{"vocab_size": 2048, "init": "normal", "init_std_up": 0.015, "lr_mult_qkv": 0.7, "warmup_steps": 200, "schedule": "wsd", "decay_shape": "linear", "batch_tokens": [32768, 65536, 131072], "seq_len": 768, "doc_mask": true, "steps": 3707}
Each number is 200 + 20 x the weight over its row's rms, rounded and kept within 0 to 999. Layers, rows and columns count from 0. The size before them is the row's rms in percent of the matrix's.

# layer 8 attention query, 192x192, rms 0.133, rows 138-191, columns 0-47
104,211,203,211,184,196,210,228,211,196,195,205,199,214,204,213,191,209,220,210,184,235,190,210,197,183,214,200,232,209,162,161,204,173,186,221,230,215,184,177,222,222,191,196,183,227,198,188,233
115,183,198,196,172,210,248,209,202,184,225,216,164,225,205,236,199,209,179,188,189,188,173,185,233,171,211,219,247,189,190,188,175,210,172,224,182,167,186,172,199,180,179,233,223,226,229,225,210
108,168,184,184,190,220,218,221,203,188,172,217,223,206,218,203,200,241,232,178,150,180,237,150,197,226,206,198,203,230,202,211,149,217,155,205,203,216,213,195,203,217,189,198,186,179,180,143,193
103,220,181,186,216,182,203,222,173,177,209,211,210,173,227,198,217,203,188,202,198,167,198,186,195,207,201,187,219,181,179,186,193,129,218,191,232,202,162,197,264,189,209,188,213,172,190,214,183
105,195,193,189,226,198,176,214,206,181,217,155,209,185,196,182,231,221,223,199,205,199,191,173,190,189,197,183,235,202,208,203,154,218,221,249,215,179,211,175,188,191,181,193,201,193,239,193,239
109,175,186,181,191,176,210,202,215,225,198,172,205,219,227,174,206,179,202,233,155,201,233,181,212,220,220,199,173,207,194,227,211,229,207,183,181,234,208,236,180,191,223,160,211,209,213,155,215
113,186,192,163,242,209,211,172,213,182,191,188,222,188,234,226,227,214,237,193,209,188,229,202,187,177,180,221,207,189,249,225,248,194,216,223,217,190,222,201,239,208,207,167,228,232,203,225,223
099,247,187,184,203,177,195,198,179,173,184,176,191,174,221,206,207,222,165,147,210,196,218,169,192,185,181,203,200,187,230,204,172,191,200,199,251,195,180,224,243,198,195,220,186,170,237,205,200
104,199,172,216,204,246,191,210,230,212,197,214,229,194,198,211,202,204,221,154,192,183,220,169,219,195,181,200,189,220,191,169,208,175,255,171,236,202,185,225,203,237,233,196,179,191,192,207,189
077,194,194,165,168,241,193,213,180,193,189,169,229,205,200,192,222,192,209,216,211,181,176,195,205,210,208,207,203,221,226,173,197,177,199,188,234,216,172,195,185,226,211,163,182,221,211,204,190
084,214,182,200,205,173,179,190,208,185,235,175,234,155,209,183,202,196,206,218,165,222,204,225,205,192,194,190,180,223,197,247,175,224,229,208,228,201,184,228,207,176,212,201,210,187,225,189,204
099,203,231,173,205,188,185,202,195,165,141,212,162,224,196,217,205,222,212,205,222,204,186,175,189,171,196,176,190,183,200,182,219,197,198,237,219,195,184,190,186,191,200,223,188,222,216,192,211
087,205,224,178,199,212,183,187,160,205,213,206,215,199,216,188,187,231,231,213,204,217,180,189,194,185,237,212,213,187,209,186,207,211,195,186,225,213,204,216,189,213,199,157,202,167,195,187,208
100,204,195,206,208,230,153,229,204,192,162,191,221,184,199,206,199,218,165,219,237,179,191,191,223,173,193,172,174,214,201,181,179,201,229,193,172,230,194,230,186,190,217,205,165,216,220,192,215
092,188,218,192,176,181,205,165,219,161,212,224,200,210,203,218,233,193,239,209,222,195,171,183,158,191,175,212,217,212,167,187,190,193,189,179,196,199,193,174,192,188,178,199,222,198,200,206,209
102,233,210,235,202,170,196,203,205,244,193,206,222,161,200,218,193,210,166,193,184,212,179,201,197,178,184,192,205,201,216,219,212,227,233,204,172,203,197,201,228,198,177,227,225,138,211,175,224
108,176,190,196,211,222,219,171,191,231,179,173,189,188,200,207,196,212,193,159,210,181,236,225,193,186,229,181,196,191,202,182,194,206,199,194,168,199,195,174,200,225,223,187,182,209,199,225,184
105,181,205,165,173,181,242,216,216,181,196,188,207,197,200,194,216,202,191,215,205,199,223,206,201,222,203,193,212,211,184,200,234,212,196,212,196,190,197,248,197,222,175,183,222,199,214,212,186
116,166,197,241,176,188,164,164,224,205,189,196,160,207,211,183,183,208,179,197,174,187,189,165,171,183,228,196,211,190,205,180,222,181,202,203,183,206,194,205,191,220,172,177,177,171,256,180,209
106,166,177,186,195,192,228,186,210,232,161,191,205,232,188,201,195,185,177,226,205,202,215,242,220,214,176,170,210,217,221,189,175,159,174,213,183,156,201,214,209,200,203,218,197,171,218,233,207
113,175,176,182,205,195,206,180,219,197,209,213,162,185,196,186,185,188,218,197,177,231,184,167,218,187,226,201,216,184,229,203,216,184,213,187,193,194,195,178,166,204,233,190,188,210,191,197,196
120,224,204,208,224,225,164,181,202,236,215,206,220,215,223,177,183,190,145,185,197,184,207,161,184,210,221,203,204,207,217,184,235,189,163,195,180,205,213,206,212,235,214,205,234,210,219,243,203
089,218,220,244,196,198,208,217,202,209,217,206,193,186,185,240,210,180,199,212,228,217,195,205,211,252,210,180,196,202,216,227,178,199,203,195,176,223,201,230,157,205,212,187,161,220,187,198,219
094,221,232,228,170,197,156,216,178,212,182,214,149,208,214,207,186,225,206,191,167,210,175,165,204,218,231,188,198,207,195,170,165,193,201,229,208,147,156,195,222,190,207,175,226,213,193,204,194
095,246,203,200,223,201,196,225,176,224,185,198,202,223,207,209,181,155,151,230,181,189,171,204,208,203,234,237,211,192,193,190,189,203,184,224,174,195,239,156,177,206,184,186,225,214,216,212,193
116,150,162,182,190,208,250,194,199,207,187,167,187,182,213,214,203,200,199,177,190,215,211,171,201,184,210,219,201,164,198,187,231,200,226,201,181,186,174,211,219,226,221,214,190,199,173,200,197
120,216,186,206,182,209,211,215,192,201,186,219,208,195,186,203,180,224,241,218,203,222,214,218,207,199,182,147,172,216,236,199,213,198,217,163,206,238,212,193,166,187,215,198,210,224,187,195,215
112,179,194,202,175,221,160,207,198,191,197,197,201,190,181,180,184,207,185,186,179,217,205,194,182,204,214,213,211,182,167,161,213,178,198,188,173,195,211,170,216,189,201,194,218,165,185,236,191
097,199,155,154,195,196,197,206,194,210,211,220,211,215,207,212,199,195,187,232,162,196,245,209,208,225,197,215,199,195,205,239,217,182,250,211,200,193,177,181,173,161,212,198,182,213,177,205,206
102,220,216,222,209,223,179,162,148,189,179,202,216,208,209,175,184,210,232,196,187,211,211,167,219,197,227,178,188,197,233,230,185,235,213,212,214,222,208,182,192,209,216,183,213,190,205,180,202
102,205,223,216,150,184,193,223,176,196,185,212,188,193,229,227,211,213,181,188,218,174,209,189,167,200,168,184,194,189,240,193,219,204,209,180,184,171,207,221,201,200,203,206,194,189,178,201,234
107,189,221,230,201,208,242,221,222,190,198,211,244,215,159,195,206,192,199,206,176,191,181,212,249,189,168,209,189,198,183,213,212,205,203,200,196,171,182,226,171,180,190,179,220,188,255,216,221
110,223,220,204,208,217,176,189,210,222,196,178,197,161,164,190,160,175,183,193,199,188,243,218,210,196,204,184,215,223,214,190,206,163,211,206,174,226,213,195,207,170,224,215,218,216,242,202,183
109,170,220,200,220,199,197,181,206,245,215,198,208,231,199,197,188,172,229,195,185,216,228,200,190,202,214,206,200,186,179,178,199,190,207,210,202,203,208,204,216,168,207,196,182,198,208,198,214
103,223,198,208,184,160,210,178,196,188,185,215,222,187,202,182,213,199,225,220,206,218,210,178,211,219,172,151,163,197,192,205,207,234,217,192,222,211,210,236,168,202,205,174,181,242,192,220,209
113,176,189,212,211,226,180,205,161,219,191,234,187,188,207,208,176,204,231,228,195,209,199,221,186,190,206,181,186,202,197,214,209,207,186,200,244,206,202,219,172,197,214,208,208,250,215,182,196
114,197,173,238,184,210,170,213,245,171,201,207,199,180,196,194,205,190,168,223,202,222,191,180,199,187,181,224,212,195,227,201,186,184,183,224,192,180,181,220,204,214,212,168,196,229,260,221,197
115,185,171,189,206,211,203,229,177,237,167,148,175,205,194,231,236,210,162,171,197,205,183,248,174,241,179,222,189,193,195,196,169,205,206,223,164,202,186,167,201,175,221,190,201,194,212,173,172
091,186,192,193,199,160,214,189,188,183,190,198,242,180,210,181,193,190,259,202,231,177,195,196,218,193,172,212,217,198,245,221,224,194,184,183,208,234,197,213,201,201,216,228,205,183,170,211,222
101,217,182,224,199,184,172,210,208,193,196,203,196,165,177,209,245,178,251,194,239,205,236,189,216,212,140,186,189,182,211,227,229,187,184,182,208,211,202,237,155,188,222,228,204,190,186,160,220
098,182,198,208,201,159,205,189,185,197,197,197,185,222,213,230,218,215,209,196,177,182,187,182,179,220,175,179,204,180,173,171,204,174,170,240,191,189,187,199,231,207,199,150,201,191,186,202,161
123,168,189,171,193,221,239,190,191,194,199,194,181,220,205,207,226,207,132,198,183,206,165,213,181,194,234,223,203,206,162,160,185,188,195,215,198,177,198,169,191,188,195,211,181,176,195,236,157
105,209,211,196,224,207,226,184,184,164,238,199,192,203,209,191,206,171,207,183,245,223,184,196,181,205,201,190,223,210,238,194,186,217,203,156,184,211,227,224,234,226,207,171,198,166,157,222,199
119,213,169,207,178,231,199,190,192,238,203,196,195,218,210,207,176,194,178,209,190,201,205,242,185,174,191,210,192,198,167,189,180,184,182,196,207,218,185,191,209,204,215,202,214,240,228,214,174
107,231,223,184,212,195,183,194,197,212,202,177,191,207,197,204,182,170,203,194,150,162,221,226,235,175,233,197,166,162,188,241,196,186,228,187,169,212,218,192,210,194,209,199,237,177,183,208,216
118,219,199,183,213,177,203,215,203,165,208,178,197,187,194,196,234,158,191,222,219,209,220,168,204,220,186,217,220,192,230,216,204,232,204,177,191,198,222,221,196,201,179,171,198,205,154,211,201
108,194,192,176,211,194,168,188,216,212,185,197,177,194,237,226,219,174,195,221,203,216,191,170,195,220,182,222,199,169,207,215,207,201,193,192,201,179,218,211,238,194,217,163,239,205,164,197,197
097,190,215,184,195,177,169,234,203,196,227,196,223,180,210,200,191,179,215,203,188,181,223,170,185,214,185,214,197,225,184,205,213,196,193,216,215,199,215,214,149,193,194,181,194,235,225,183,231
108,190,213,185,197,232,218,260,206,197,203,187,214,225,175,204,199,229,199,211,195,203,200,220,212,184,215,218,195,221,206,226,162,194,205,214,166,208,219,176,176,178,181,187,181,224,214,153,192
104,192,183,216,198,177,229,196,187,186,183,203,201,220,218,214,149,179,200,196,210,193,173,208,263,214,235,226,209,187,229,187,244,206,196,227,213,220,169,211,170,222,163,163,229,175,231,191,183
115,213,222,176,220,207,201,173,198,191,186,212,216,225,245,177,212,171,158,188,195,208,187,206,192,212,201,222,206,189,208,205,189,216,213,190,210,216,207,205,226,199,178,203,181,186,232,237,180
103,198,210,209,212,197,185,209,182,240,188,186,222,218,203,185,200,190,172,196,203,204,221,261,225,198,177,158,224,215,232,164,246,189,207,198,241,215,211,202,211,143,196,211,201,184,184,204,230
107,195,216,194,211,198,230,191,194,203,207,251,180,207,180,194,202,178,192,190,166,167,192,217,204,195,194,191,235,189,190,223,199,217,210,167,151,212,203,178,153,192,214,174,182,186,200,196,193
102,179,192,216,190,183,192,197,236,203,197,212,202,204,187,212,198,202,188,199,197,196,203,180,159,201,169,206,217,210,188,218,208,191,184,223,203,199,163,217,204,212,215,192,211,195,229,196,184